config.yaml
n_layer: 14
d_model: 192
n_head: 3
n_kv_head: 3
head_dim: 64
d_mlp: 512
vocab_size: 1564
activation: "geglu"
norm: "rmsnorm"
norm_place: "pre"
norm_eps: 1e-06
positions: "rope"
rope_base: 10000.0
rope_fraction: 1.0
qk_norm: false
attn_scale: 0.125
bias: "none"
tie_embeddings: true
parallel_block: false
init: "uniform"
init_std_qkv: 0.0681
init_std_o: 0.0129
init_std_up: 0.0681
init_std_down: 0.00788
optimizer: "muon_variant"
lr: 0.00767
beta1: 0.9
weight_decay: 0.01
lr_head: 0.00535
grad_clip: 1.0
warmup_steps: 200
schedule: "wsd"
decay_fraction: 0.462
decay_shape: "cos"
final_lr_fraction: 0.0
batch_tokens: 16384
seq_len: 128
doc_mask: true
train_tokens: 259700000
steps: 15851
dataset: "wikipedia_en"
Each number is 200 + 40 x the weight over its row's rms, rounded and kept within 0 to 999. Layers, rows and columns count from 0. The size before them is the row's rms in percent of the matrix's.

# gate: layer 2 MLP gate, 512x192, rms 0.209, rows 210-255, columns 0-47
# up: layer 2 MLP up, 512x192, rms 0.211, rows 210-255, columns 0-47
# down: layer 2 MLP down (transposed), 512x192, rms 0.075, rows 210-255, columns 0-47
gate210,100,219,151,215,150,184,182,180,237,174,183,255,157,187,115,147,160,214,224,134,252,255,193,202,159,180,166,98,156,205,260,233,238,179,199,218,200,184,229,183,198,171,157,180,147,190,209,233,188
up210,099,208,228,161,238,161,218,231,195,172,199,237,170,175,203,134,209,156,165,203,152,208,144,214,192,192,199,247,205,190,267,106,180,161,254,183,216,115,143,206,229,199,186,163,172,231,166,210,222
down210,101,171,216,144,195,228,184,211,198,185,216,165,189,154,220,225,276,217,141,120,182,199,184,190,112,156,205,207,182,207,183,79,142,212,213,268,175,110,216,217,213,191,173,133,167,271,157,208,178
gate211,100,203,131,128,180,131,205,159,194,153,220,163,103,165,170,153,250,141,202,145,238,222,169,120,192,143,148,244,188,198,191,177,198,261,147,199,196,187,143,151,191,191,241,153,271,215,169,216,168
up211,100,289,211,142,186,199,247,182,174,282,251,169,292,273,185,265,223,188,147,244,166,183,282,199,246,151,237,180,122,192,180,186,186,120,208,190,187,161,242,175,181,277,155,219,271,196,163,134,230
down211,091,165,201,171,170,136,204,268,236,265,165,225,185,249,187,200,263,173,215,168,215,170,179,210,159,208,156,187,229,154,220,157,211,196,204,191,227,193,193,221,233,246,134,216,113,215,295,306,152
gate212,101,218,162,132,211,209,181,263,210,249,210,154,202,172,115,201,196,197,206,198,231,171,223,228,186,205,194,179,124,201,220,218,134,124,176,238,125,113,198,197,132,180,167,159,155,108,274,173,136
up212,101,275,173,219,178,182,150,245,197,253,165,242,205,226,145,268,193,237,236,186,198,210,247,222,306,170,151,219,192,173,177,237,149,195,218,211,171,215,179,223,173,152,130,298,168,188,172,184,195
down212,099,197,274,249,216,198,235,164,243,206,159,201,197,266,167,278,211,221,209,133,190,139,187,203,239,272,236,246,203,222,196,194,258,212,220,206,175,223,213,236,184,222,173,224,176,144,150,237,117
gate213,098,116,186,228,176,225,189,213,215,179,107,177,170,199,225,194,160,238,292,196,188,239,107,249,148,191,217,209,187,139,132,201,233,187,255,204,230,217,247,176,184,214,244,239,235,251,195,254,178
up213,101,184,177,233,135,219,144,143,169,181,216,135,233,196,206,192,195,176,221,157,163,173,172,144,174,110,193,198,193,125,168,238,170,204,168,208,150,164,202,195,132,197,190,167,196,242,134,190,269
down213,107,242,247,236,201,219,199,138,135,192,242,164,207,226,197,217,209,196,220,143,151,146,164,163,257,269,217,202,195,180,217,152,222,130,164,147,170,176,172,254,156,236,127,238,205,211,153,165,231
gate214,108,193,237,245,191,229,163,187,250,212,235,156,253,187,222,147,189,195,204,134,233,239,177,171,160,250,170,247,133,265,179,173,247,162,255,178,164,132,166,223,260,160,217,145,185,188,223,97,151
up214,097,184,231,234,219,254,136,208,165,260,232,205,188,214,186,136,191,234,116,202,185,144,180,214,169,169,195,179,263,244,192,262,229,190,287,178,134,240,219,215,238,162,209,187,184,159,197,199,172
down214,098,205,191,158,145,175,238,174,197,178,212,151,176,189,217,218,160,196,249,176,238,148,221,141,208,245,268,162,169,245,161,228,132,144,197,185,213,157,237,214,244,190,148,243,185,239,209,282,219
gate215,098,201,132,184,192,233,229,257,287,202,225,208,162,201,143,172,275,213,214,192,177,262,274,185,164,189,254,175,168,264,212,162,167,131,242,205,216,152,297,205,115,136,278,285,177,163,239,215,143
up215,096,224,283,181,214,220,178,221,180,133,172,224,254,229,226,199,202,182,237,207,204,171,197,260,205,223,211,209,233,150,272,208,245,164,225,193,184,223,242,263,225,221,217,124,278,245,146,170,213
down215,104,186,196,210,249,158,165,252,172,273,149,247,284,216,162,161,116,112,234,245,240,198,177,177,276,215,229,173,200,192,221,150,182,176,114,184,167,198,125,196,175,246,174,240,203,275,186,180,240
gate216,102,286,179,154,219,111,195,199,190,218,192,199,206,215,202,167,191,255,210,211,220,183,148,224,171,145,219,262,214,245,127,251,178,97,258,212,239,115,230,180,239,180,229,174,229,203,243,238,207
up216,110,196,159,122,216,119,114,152,222,207,245,217,251,258,185,240,175,190,225,189,231,185,178,206,192,182,206,200,161,254,190,193,206,172,170,269,221,125,212,214,237,179,171,164,260,225,167,247,165
down216,105,184,237,215,210,136,173,168,203,293,177,283,189,288,204,192,148,214,228,175,135,297,196,189,212,220,194,250,174,272,183,171,186,209,239,241,194,164,158,263,199,233,172,251,231,148,240,225,232
gate217,101,152,136,174,247,223,194,191,130,190,219,183,335,223,205,166,194,214,203,234,237,170,208,162,191,219,174,197,195,159,207,237,230,245,206,190,213,183,194,204,197,166,207,255,163,210,68,216,165
up217,103,161,235,148,239,190,116,162,186,161,224,191,210,228,256,168,182,180,178,227,263,220,197,257,186,167,219,183,176,202,102,179,234,272,193,210,227,194,205,201,202,211,141,252,215,212,206,151,192
down217,099,224,157,268,139,202,186,144,202,159,177,225,139,118,175,216,213,216,221,171,136,162,142,178,151,181,201,191,243,267,212,218,151,174,209,163,191,246,170,195,192,159,217,149,238,204,137,181,231
gate218,099,197,221,206,187,292,177,100,212,210,207,193,201,225,180,143,201,256,255,158,156,210,220,244,158,238,214,159,226,209,146,138,184,173,206,176,175,190,185,142,181,211,189,217,197,188,177,163,231
up218,100,181,185,219,222,168,178,209,168,224,228,193,219,192,149,207,139,208,260,166,221,161,237,201,244,193,255,251,190,219,224,172,157,190,235,213,233,243,202,198,210,176,219,174,213,129,220,244,129
down218,100,199,211,197,114,190,192,225,217,201,109,250,190,195,247,189,195,158,140,246,174,208,239,163,183,199,234,239,196,205,180,181,247,265,121,240,181,216,242,160,209,211,205,218,175,134,122,246,221
gate219,105,110,205,148,257,115,234,115,193,166,314,154,208,213,181,246,226,218,240,223,226,192,228,252,244,162,171,262,196,183,114,248,165,225,223,173,233,232,252,206,215,149,292,177,213,230,241,163,193
up219,093,253,247,171,134,240,171,233,153,216,153,220,212,159,172,239,172,240,126,183,195,199,235,165,207,194,223,178,151,205,227,157,191,104,132,230,214,201,199,162,190,201,89,237,179,219,162,157,166
down219,098,165,269,256,263,203,192,145,239,130,202,177,173,241,294,166,179,172,291,238,208,181,210,268,193,181,214,214,129,190,201,160,230,217,211,195,287,183,224,218,193,128,208,221,204,224,236,171,238
gate220,110,229,205,265,184,227,195,209,202,249,148,216,271,244,199,166,190,169,238,206,155,223,200,257,200,185,138,187,201,143,160,193,198,263,185,178,235,173,99,235,187,202,234,170,217,259,193,246,207
up220,103,199,159,228,176,166,181,165,130,235,246,252,197,158,238,163,319,217,226,225,209,161,267,196,187,188,227,161,130,215,207,248,149,163,194,238,153,205,208,194,189,201,176,160,206,221,215,200,142
down220,102,219,222,229,203,194,189,228,219,257,129,185,177,258,177,195,214,202,266,150,167,287,146,290,201,206,157,156,245,163,215,207,206,200,211,189,214,161,135,195,165,235,183,175,212,202,239,215,178
gate221,098,142,156,155,237,206,143,171,181,269,202,234,205,242,165,212,122,278,191,159,171,183,216,145,234,182,176,242,217,169,195,196,169,216,253,143,201,220,208,216,259,228,221,192,214,213,251,220,192
up221,097,229,161,91,204,215,229,153,190,160,220,270,202,232,150,126,237,138,198,162,228,205,222,163,154,222,198,237,199,219,259,192,184,263,239,220,228,182,128,196,211,189,213,252,233,227,238,240,288
down221,090,151,203,191,220,201,195,156,198,219,211,185,221,216,193,244,235,214,190,128,181,294,125,290,155,149,206,173,224,248,198,267,252,219,208,244,242,231,113,287,108,232,259,228,102,201,217,192,221
gate222,096,179,195,214,264,141,212,194,183,165,162,196,255,127,159,220,202,212,228,185,205,254,245,163,141,213,216,158,220,156,185,171,122,211,213,226,170,205,186,202,194,156,185,214,173,154,259,181,137
up222,099,156,186,185,178,194,164,181,234,192,244,228,184,265,229,208,219,187,171,233,182,178,215,237,164,131,233,185,187,189,240,240,226,223,191,278,264,179,134,158,228,258,246,199,207,189,148,236,205
down222,096,231,173,208,259,203,159,245,92,247,180,229,238,207,173,170,138,168,256,196,182,185,180,223,261,205,306,242,130,167,126,243,252,207,236,232,236,189,265,209,181,214,173,201,203,193,181,251,239
gate223,101,242,161,255,177,196,259,274,151,283,221,278,163,179,171,179,138,166,235,189,208,244,192,262,145,262,140,168,182,176,153,238,256,242,187,206,278,181,194,126,215,190,113,206,115,217,279,231,145
up223,102,173,262,142,245,170,153,88,163,202,247,220,218,196,152,283,249,189,198,217,149,139,171,234,246,144,181,243,138,195,191,201,205,211,230,222,231,241,219,258,168,143,243,243,210,198,224,227,255
down223,100,239,189,286,163,240,218,230,219,225,200,151,176,119,137,227,212,190,233,159,208,181,137,181,223,243,112,217,204,199,185,214,253,147,199,190,205,178,220,145,206,211,240,173,141,168,215,162,253
gate224,102,220,242,182,279,159,211,104,253,229,86,260,213,200,135,222,186,204,222,179,224,271,190,185,229,240,269,211,183,169,286,278,175,175,227,225,260,241,182,213,186,308,159,229,242,239,176,233,165
up224,110,186,221,194,195,204,172,254,222,270,144,225,206,134,261,209,221,209,213,187,278,187,175,222,207,178,196,194,264,195,301,188,197,164,167,219,194,215,257,195,193,184,138,229,233,164,273,319,175
down224,106,192,136,177,211,210,199,202,257,225,158,231,213,202,113,211,184,222,269,173,208,194,236,205,164,304,150,225,202,220,208,195,201,232,220,210,184,224,193,255,121,262,214,214,242,278,212,155,201
gate225,101,198,237,176,176,153,252,282,159,203,169,222,93,211,245,174,224,209,238,229,231,177,235,192,186,207,196,186,191,201,233,289,179,180,139,240,248,197,219,201,192,242,246,155,249,226,278,224,159
up225,104,131,258,248,210,250,172,236,208,175,174,199,203,75,285,194,256,258,212,233,191,237,146,195,238,161,165,141,158,207,193,122,193,176,200,218,269,196,272,273,213,166,103,216,198,206,227,197,195
down225,101,240,166,141,162,173,130,164,229,180,226,190,165,230,176,221,162,175,159,267,209,185,191,212,223,257,222,167,165,201,268,249,184,208,229,248,113,160,197,149,203,261,243,164,199,265,141,239,267
gate226,090,175,180,136,202,218,147,206,184,129,153,244,213,167,220,171,151,204,180,255,184,291,239,145,202,185,224,198,230,148,204,92,195,257,201,189,222,155,241,299,179,150,182,277,228,171,226,199,201
up226,090,154,170,170,162,194,202,178,181,159,219,189,205,200,236,176,221,117,180,224,283,167,233,172,221,144,199,174,130,181,277,198,190,123,164,172,214,171,194,259,175,249,207,187,148,202,140,170,199
down226,106,164,217,125,235,229,179,206,160,208,269,170,234,246,227,218,256,184,195,180,145,153,226,156,265,219,129,230,190,220,167,204,194,264,192,256,173,201,191,123,170,213,247,167,181,203,165,218,236
gate227,094,179,203,284,221,195,176,196,241,197,139,197,167,286,214,186,210,214,258,185,205,247,141,205,217,224,180,184,226,134,236,247,249,115,273,184,255,221,190,140,246,195,240,211,173,221,215,187,261
up227,101,196,201,207,146,230,163,134,247,276,183,225,215,210,162,165,217,227,228,231,187,251,195,214,230,270,195,249,162,212,149,226,208,179,103,276,229,149,191,181,151,215,152,158,177,208,182,158,270
down227,093,259,272,177,168,169,209,167,190,213,149,166,165,185,195,180,174,229,233,111,155,241,174,174,173,180,164,158,151,237,221,160,187,160,199,165,221,237,166,201,127,158,221,172,163,222,272,279,226
gate228,103,161,145,218,200,218,178,213,275,127,185,238,246,206,250,203,249,205,154,215,208,189,196,157,289,213,276,166,181,220,136,232,149,239,152,204,195,203,182,185,151,135,183,151,130,150,164,198,135
up228,103,165,241,230,273,138,115,191,197,179,167,190,210,192,208,268,181,110,160,189,163,167,230,209,175,263,223,232,186,205,263,197,220,165,258,155,176,125,111,304,167,186,210,213,227,211,192,259,168
down228,106,245,139,209,134,196,173,162,168,152,214,251,192,136,207,207,164,211,212,184,178,143,236,186,170,162,180,205,184,200,186,205,269,290,163,222,207,200,190,158,220,185,191,114,192,192,162,186,196
gate229,105,229,184,232,184,191,216,219,182,153,137,202,239,214,135,176,151,139,207,257,261,169,158,217,164,209,145,179,217,238,188,214,273,199,200,137,156,176,206,235,253,263,253,222,281,188,208,213,228
up229,098,105,181,235,175,228,285,150,245,191,218,185,222,229,264,161,184,229,208,197,234,218,186,233,224,248,246,187,279,238,160,98,197,240,211,175,164,264,207,235,258,202,197,167,156,208,199,163,205
down229,092,223,210,227,157,227,245,250,221,213,216,216,237,250,232,226,203,149,148,176,217,171,199,260,165,252,236,271,81,174,165,218,154,160,241,233,171,259,214,191,211,159,215,136,236,240,209,231,216
gate230,100,160,217,236,184,171,214,132,221,177,233,247,219,228,253,280,170,196,256,218,242,108,281,174,198,182,267,220,225,235,250,143,149,229,229,177,296,229,216,204,200,202,221,210,264,148,114,220,207
up230,096,241,215,218,199,182,177,177,187,162,189,163,208,202,137,105,252,230,179,204,184,236,212,232,233,325,175,215,124,150,205,183,162,138,270,256,217,155,159,228,247,191,269,209,122,144,150,148,215
down230,095,188,169,199,211,212,192,197,187,133,176,241,217,206,190,216,158,222,206,226,167,211,253,229,143,128,224,209,268,250,212,142,187,219,198,131,222,216,152,215,169,267,147,185,210,185,223,266,238
gate231,108,84,216,220,173,240,167,236,163,227,180,197,181,213,99,212,189,215,214,189,173,222,153,214,270,229,216,213,224,174,140,257,115,234,183,126,201,266,199,156,265,279,278,198,253,226,249,246,229
up231,096,159,194,278,105,211,273,246,121,196,182,215,223,228,185,198,157,274,166,137,138,170,174,216,192,196,239,235,217,197,212,223,184,225,150,158,244,254,184,185,166,298,235,243,213,222,200,224,223
down231,105,286,209,228,150,191,211,151,212,157,241,207,268,198,306,175,228,149,135,186,164,164,204,129,177,195,228,201,166,190,154,221,207,195,109,110,179,166,166,170,170,222,204,188,162,212,112,204,166
gate232,097,141,255,226,227,197,186,180,208,195,230,192,141,209,187,289,202,269,188,176,184,153,187,206,162,149,191,261,223,156,213,189,178,192,237,193,200,203,217,305,239,195,218,249,260,164,231,230,244
up232,092,250,190,200,290,208,200,235,165,225,186,227,175,173,258,240,163,242,203,218,178,185,237,173,247,235,183,168,131,186,184,154,163,234,199,206,208,251,208,151,235,158,248,176,229,304,129,210,199
down232,097,245,198,222,117,184,199,244,200,232,192,243,177,143,181,242,206,230,212,134,222,159,180,191,141,176,203,172,173,284,126,147,169,158,228,229,160,187,162,225,140,196,193,270,185,267,199,217,226
gate233,100,190,165,131,244,221,171,229,222,250,119,186,248,216,144,183,160,184,171,177,231,231,211,235,172,155,209,165,263,287,215,160,152,159,220,154,170,236,222,172,224,234,196,221,195,189,150,167,295
up233,100,185,210,245,233,268,219,204,172,188,168,198,146,208,155,203,201,154,237,267,222,220,153,229,173,288,194,189,155,138,265,156,138,259,196,200,193,223,153,268,228,172,198,183,243,180,210,204,205
down233,099,230,167,174,222,201,185,200,204,166,283,141,138,206,278,206,215,186,176,239,262,176,204,206,228,145,175,170,149,194,191,184,86,230,223,184,218,224,213,140,179,206,178,203,161,245,192,217,152
gate234,100,176,176,212,207,302,175,246,197,231,210,172,275,235,175,224,199,245,153,175,234,190,244,197,229,198,204,195,178,229,82,192,129,211,205,173,227,248,175,168,202,164,228,197,156,269,183,162,210
up234,105,196,205,183,182,227,121,210,189,317,264,180,142,180,150,232,271,184,213,183,163,248,250,169,272,179,231,218,214,222,103,157,118,257,236,186,178,274,199,181,233,188,226,277,263,164,206,224,221
down234,105,229,194,166,247,164,158,203,146,169,157,200,178,122,141,106,292,131,171,210,238,270,142,174,127,236,196,188,275,240,217,174,191,234,161,234,192,259,116,217,169,241,301,192,208,149,164,199,203
gate235,091,212,222,220,214,183,215,167,205,189,167,192,182,260,219,217,205,162,255,213,213,213,239,163,249,226,160,183,180,151,147,253,252,199,221,173,188,222,174,166,184,130,241,195,151,175,169,160,233
up235,099,206,175,187,196,163,160,199,173,217,196,229,173,255,238,211,196,215,269,167,180,185,205,230,218,200,131,209,162,232,235,227,207,224,191,211,198,185,202,172,249,241,177,219,191,170,151,166,181
down235,101,196,151,227,187,235,170,179,160,177,218,263,162,172,217,128,144,253,193,290,221,187,204,248,198,212,207,292,143,176,287,160,212,226,226,256,204,188,259,197,183,216,177,202,227,308,180,205,231
gate236,091,258,246,241,240,173,269,250,213,216,156,155,219,168,152,206,258,111,227,257,229,208,226,269,238,260,191,220,222,223,160,168,190,219,138,189,198,221,212,288,246,206,207,173,275,196,266,202,153
up236,096,207,219,225,181,245,252,217,218,198,211,152,185,218,218,240,226,285,237,272,102,203,176,134,221,232,200,202,192,225,161,215,180,198,212,147,192,241,199,145,222,184,183,158,193,195,275,187,189
down236,089,222,208,172,151,185,194,196,158,248,141,186,198,227,217,205,167,136,200,188,174,241,244,225,260,277,299,151,169,141,252,231,276,164,165,166,193,148,197,195,172,223,217,233,176,218,142,229,202
gate237,095,223,229,145,223,268,160,189,283,212,193,186,262,228,193,110,275,187,225,214,253,251,148,145,293,221,157,258,176,174,211,173,234,216,207,220,163,200,147,151,193,160,166,249,226,172,152,241,195
up237,095,207,229,193,151,214,167,214,210,225,239,185,218,170,156,155,199,191,184,250,155,271,234,146,250,216,176,128,212,132,221,154,236,241,190,232,232,154,199,158,255,188,182,171,248,282,238,258,165
down237,096,183,238,143,252,214,181,178,188,213,185,167,217,163,160,284,319,241,216,181,223,174,156,151,223,249,190,247,264,222,235,289,227,163,227,280,147,201,112,161,227,199,222,180,141,145,140,173,248
gate238,095,185,181,204,256,196,282,225,184,238,190,193,204,140,220,264,263,205,161,187,188,201,141,188,212,147,223,206,126,204,258,268,219,164,191,160,139,218,177,264,234,197,143,263,235,122,204,195,242
up238,106,225,122,176,209,212,155,173,187,187,189,237,239,181,253,223,173,247,193,231,230,181,198,221,178,145,152,212,212,138,160,193,207,188,255,180,218,183,190,176,195,161,156,174,116,181,188,141,198
down238,099,179,190,241,171,269,211,214,253,219,264,205,196,261,174,124,245,150,216,144,270,267,235,203,190,292,217,196,183,312,171,177,196,164,155,221,195,134,206,191,245,227,271,194,210,234,178,229,156
gate239,098,222,185,207,147,155,239,163,197,229,205,195,216,291,332,165,179,199,217,210,188,216,214,224,271,171,241,222,184,196,204,240,144,190,196,150,203,163,175,265,237,258,230,212,220,235,167,274,129
up239,093,211,212,239,291,177,220,206,217,174,220,192,166,140,202,225,273,206,146,207,181,256,190,253,205,218,217,135,172,207,197,173,212,268,206,159,188,144,295,211,201,232,145,182,144,157,252,226,206
down239,099,234,170,266,251,214,230,117,218,182,203,186,198,271,116,153,233,237,290,130,186,194,264,227,197,185,176,222,185,216,256,213,206,166,244,210,310,209,199,220,175,214,200,155,244,211,217,260,195
gate240,107,253,198,253,245,207,215,163,204,199,217,166,191,127,189,175,252,138,238,240,231,252,232,284,225,251,202,221,246,156,223,167,156,158,170,184,188,308,195,190,256,287,235,256,240,108,202,168,135
up240,106,215,163,150,252,260,236,227,214,168,218,161,311,237,193,225,236,174,85,250,235,247,143,130,136,172,183,150,239,276,120,163,172,226,155,138,132,254,173,193,212,247,133,225,245,168,162,116,269
down240,107,169,229,225,155,158,153,223,156,232,195,217,134,256,206,260,213,198,166,166,173,152,190,223,270,221,157,183,132,155,164,248,220,242,274,165,229,74,191,174,114,148,233,219,196,296,251,291,146
gate241,102,204,210,261,224,114,222,165,156,228,129,139,152,137,245,180,157,197,190,216,153,256,181,155,246,244,261,220,159,221,199,210,222,174,131,218,288,177,178,270,209,217,181,189,239,235,211,193,301
up241,110,217,262,220,210,161,251,179,118,209,202,188,189,190,237,212,265,227,206,185,153,227,278,257,247,241,193,186,188,208,176,236,197,196,232,121,280,236,240,208,196,227,224,188,229,188,158,266,168
down241,101,232,255,200,236,254,169,223,169,160,259,175,209,216,208,244,186,239,149,292,224,213,251,213,189,193,208,179,170,231,181,179,225,202,218,219,234,229,169,245,152,119,200,205,159,178,244,192,240
gate242,104,164,257,190,201,196,158,277,266,189,247,252,170,170,205,194,150,169,240,196,159,163,251,225,268,209,177,254,231,147,152,149,97,157,240,164,138,253,218,194,190,161,236,247,206,191,241,244,161
up242,105,180,175,173,204,206,226,252,223,176,151,158,208,288,212,230,148,198,229,255,170,248,204,160,280,246,102,169,248,272,206,158,189,212,186,253,240,222,101,217,158,232,154,249,147,158,228,241,226
down242,104,167,213,204,199,150,215,200,169,241,140,199,251,245,223,202,243,185,120,243,288,165,169,237,134,265,176,198,199,147,224,266,226,240,163,165,158,288,175,215,183,155,252,180,161,227,155,125,188
gate243,100,184,124,172,172,188,168,236,203,143,157,212,306,236,262,164,139,174,202,199,196,198,190,202,176,201,168,207,227,201,191,205,221,170,183,192,212,216,210,220,234,249,139,164,174,179,250,175,190
up243,101,165,218,198,117,200,176,255,210,102,231,259,164,144,182,217,212,181,240,144,260,212,253,206,198,224,221,194,205,221,247,293,223,194,239,220,92,123,255,236,138,140,208,195,181,174,210,177,220
down243,098,202,277,230,242,239,192,170,199,208,178,211,254,208,200,163,264,264,218,225,196,273,164,224,250,164,220,204,184,221,232,206,154,256,185,173,229,209,217,250,150,221,205,204,260,256,121,206,217
gate244,106,123,220,192,121,154,153,205,222,221,275,219,161,153,197,262,166,191,224,210,215,252,238,250,232,227,194,207,177,203,195,188,182,253,168,265,231,174,180,186,211,196,239,212,265,209,162,307,209
up244,103,246,242,145,162,178,132,238,198,168,178,229,307,285,171,222,132,235,152,214,176,230,162,145,225,154,213,208,267,275,213,267,218,177,184,193,178,209,187,238,218,203,155,239,267,197,221,188,203
down244,108,225,162,167,145,200,246,228,190,179,245,212,206,199,234,221,196,236,219,189,202,244,195,257,189,125,189,138,179,172,168,194,225,218,182,215,143,138,229,200,297,167,232,180,175,280,181,168,205
gate245,090,232,203,190,222,240,155,244,170,190,220,162,177,156,222,209,196,155,249,208,230,192,144,224,182,128,217,200,179,204,197,235,184,290,159,209,283,232,151,256,201,186,209,215,183,192,244,220,168
up245,089,232,157,237,158,244,139,149,132,184,179,125,195,193,239,251,211,229,203,246,232,185,235,217,163,143,233,168,239,180,253,200,132,158,210,274,207,195,186,213,164,198,225,165,171,169,223,201,168
down245,093,176,183,160,162,196,197,332,151,167,225,188,205,264,144,158,294,197,141,184,227,185,186,202,207,234,204,202,197,186,205,145,242,172,183,210,189,221,180,172,183,198,273,146,227,215,109,136,171
gate246,097,231,198,242,204,240,153,211,237,282,208,210,184,156,187,191,221,254,172,222,190,233,169,222,178,230,176,178,211,197,236,168,260,236,217,123,314,231,199,210,185,233,228,181,189,198,234,216,149
up246,106,167,190,182,193,213,134,290,228,169,179,142,175,176,185,248,105,226,141,188,188,102,279,292,181,200,207,155,234,256,143,234,241,140,215,209,194,168,257,274,217,196,182,214,207,225,189,191,213
down246,098,225,178,167,171,148,223,197,221,225,169,275,233,219,229,145,141,181,203,220,161,261,158,147,238,232,189,185,221,248,231,206,173,199,211,194,250,254,211,170,178,215,196,211,173,127,209,181,162
gate247,092,166,240,216,171,111,190,169,268,206,162,224,265,203,208,126,238,220,155,152,214,212,215,233,196,187,208,169,198,203,241,233,206,153,219,209,153,179,260,204,208,238,223,151,164,233,231,233,156
up247,084,196,198,231,192,134,172,187,230,233,212,221,247,102,164,127,257,205,146,199,243,243,209,202,163,234,172,195,226,127,211,257,184,194,219,191,199,209,249,182,188,234,297,158,186,208,262,328,172
down247,101,131,221,183,270,244,260,154,160,275,222,208,209,164,178,232,294,160,222,194,203,186,217,182,175,223,202,221,198,178,204,197,216,273,184,250,205,207,190,168,153,181,206,219,172,163,250,178,198
gate248,110,252,251,223,170,202,191,140,229,216,205,226,142,164,204,268,216,215,294,163,208,166,251,109,262,303,220,191,154,227,189,147,169,265,209,269,164,210,200,231,140,153,254,162,178,243,147,219,207
up248,105,210,246,228,162,228,162,242,258,241,187,273,179,179,166,213,206,162,287,221,197,244,190,239,202,204,187,213,187,210,153,230,228,149,216,168,173,187,266,212,190,130,181,218,209,184,193,200,214
down248,108,180,176,159,175,160,184,261,110,224,240,160,270,148,214,159,210,196,194,259,266,131,197,247,188,123,252,197,211,188,185,257,240,158,197,80,117,213,155,248,236,161,225,211,190,178,208,154,219
gate249,103,186,216,174,239,121,204,204,164,168,178,210,176,208,193,218,219,191,249,155,199,236,130,162,248,220,215,168,220,209,220,251,175,213,180,162,240,235,198,177,195,240,247,275,207,171,243,243,189
up249,100,245,148,197,260,139,186,163,260,202,209,224,207,233,186,160,168,172,210,208,266,211,215,200,260,166,210,120,205,244,178,201,193,145,219,221,154,237,190,150,176,205,133,222,203,178,260,258,226
down249,100,133,232,163,239,178,191,218,224,210,244,212,167,255,215,219,163,203,147,175,189,187,182,251,161,178,218,254,256,187,206,234,237,231,185,180,262,226,188,233,219,237,253,202,183,233,156,186,221
gate250,101,173,195,152,180,163,261,210,198,200,179,125,235,205,213,224,159,222,175,267,221,192,180,178,180,207,182,185,138,167,299,187,188,172,209,173,189,248,249,229,235,208,130,271,215,250,236,233,230
up250,098,217,196,172,272,234,147,201,235,303,208,209,214,276,245,242,154,203,120,218,174,194,204,201,199,191,213,186,164,138,172,226,201,201,148,141,158,93,185,202,217,235,151,230,230,157,218,122,156
down250,102,220,227,259,196,130,138,230,202,183,124,194,216,183,187,221,146,221,174,235,230,163,74,183,203,211,154,269,205,152,214,174,194,207,189,213,167,165,179,176,206,177,154,260,216,117,184,323,286
gate251,108,234,215,131,163,199,196,172,175,212,170,211,136,199,207,191,179,230,236,263,199,203,304,169,211,242,191,198,190,165,187,223,175,126,177,171,271,168,180,168,236,212,228,218,160,170,209,149,174
up251,098,176,193,242,256,118,193,96,196,105,304,186,135,258,251,183,181,141,252,194,219,248,145,265,216,252,208,270,254,222,209,181,196,193,229,188,255,203,201,146,261,266,217,161,185,207,148,185,235
down251,107,170,259,244,178,214,242,242,152,234,188,234,194,246,112,185,190,171,179,188,201,211,167,281,190,173,205,221,134,235,194,184,255,165,195,229,171,266,234,160,194,124,155,217,142,298,183,179,269
gate252,101,191,143,182,148,153,156,234,235,184,269,166,195,195,211,213,247,241,219,278,271,218,231,164,205,151,122,184,100,193,262,216,265,194,236,219,232,200,143,225,209,202,206,175,230,191,178,171,255
up252,105,169,145,191,154,211,198,254,212,207,186,178,145,256,199,174,208,196,135,115,94,198,192,169,123,205,206,181,246,172,237,188,241,154,194,187,178,171,218,197,271,167,194,312,272,181,144,249,228
down252,109,170,206,208,169,221,197,194,194,218,150,170,195,213,202,185,191,254,197,289,176,276,189,224,106,211,154,261,182,154,195,210,248,173,194,134,260,259,161,190,193,233,126,164,140,193,191,148,191
gate253,095,216,274,200,166,166,300,240,171,223,239,249,169,279,173,233,260,218,191,161,252,199,152,209,211,176,219,171,140,215,160,178,230,148,184,237,173,137,240,175,277,87,126,247,209,156,203,199,178
up253,095,221,184,269,181,273,147,152,234,166,220,147,134,186,218,198,183,146,190,191,182,162,271,164,281,212,220,211,213,132,182,180,150,170,193,222,237,289,178,200,208,252,229,195,197,217,169,272,222
down253,100,132,257,195,211,151,200,196,219,181,229,260,174,162,155,275,134,176,262,90,221,236,191,207,207,194,148,213,150,191,157,157,147,209,303,222,199,186,188,213,186,155,171,176,182,271,248,276,228
gate254,100,265,141,185,227,244,231,239,190,156,183,250,174,196,168,179,156,183,202,187,204,219,256,159,196,166,151,180,263,166,149,182,267,245,159,180,175,217,199,159,172,193,235,274,187,162,180,257,286
up254,099,183,198,248,163,247,257,208,193,143,230,187,136,272,221,154,175,245,260,205,170,163,261,233,150,224,180,166,242,156,165,200,236,238,160,203,184,229,273,182,142,211,201,250,176,230,126,213,218
down254,107,264,230,252,267,158,167,199,229,179,171,218,206,185,196,127,228,179,179,193,169,195,212,210,172,249,280,214,135,184,173,169,222,224,268,162,173,207,192,166,265,224,277,195,205,244,239,143,210
gate255,105,133,194,189,200,198,253,159,170,141,153,195,276,231,249,203,193,204,202,230,233,245,236,185,261,282,158,228,134,209,216,177,188,234,197,191,225,138,130,232,220,99,253,188,141,189,243,246,187
up255,097,134,180,167,209,192,140,233,243,190,266,201,150,86,259,198,142,197,158,171,186,201,203,251,205,122,150,167,210,229,204,182,200,180,125,204,207,179,259,202,179,200,219,173,244,227,183,277,175
down255,111,233,223,235,210,257,241,110,184,243,180,227,148,231,232,157,167,166,240,251,201,219,196,192,203,221,172,146,133,222,200,198,224,225,230,212,182,302,249,218,145,118,172,255,190,178,188,225,128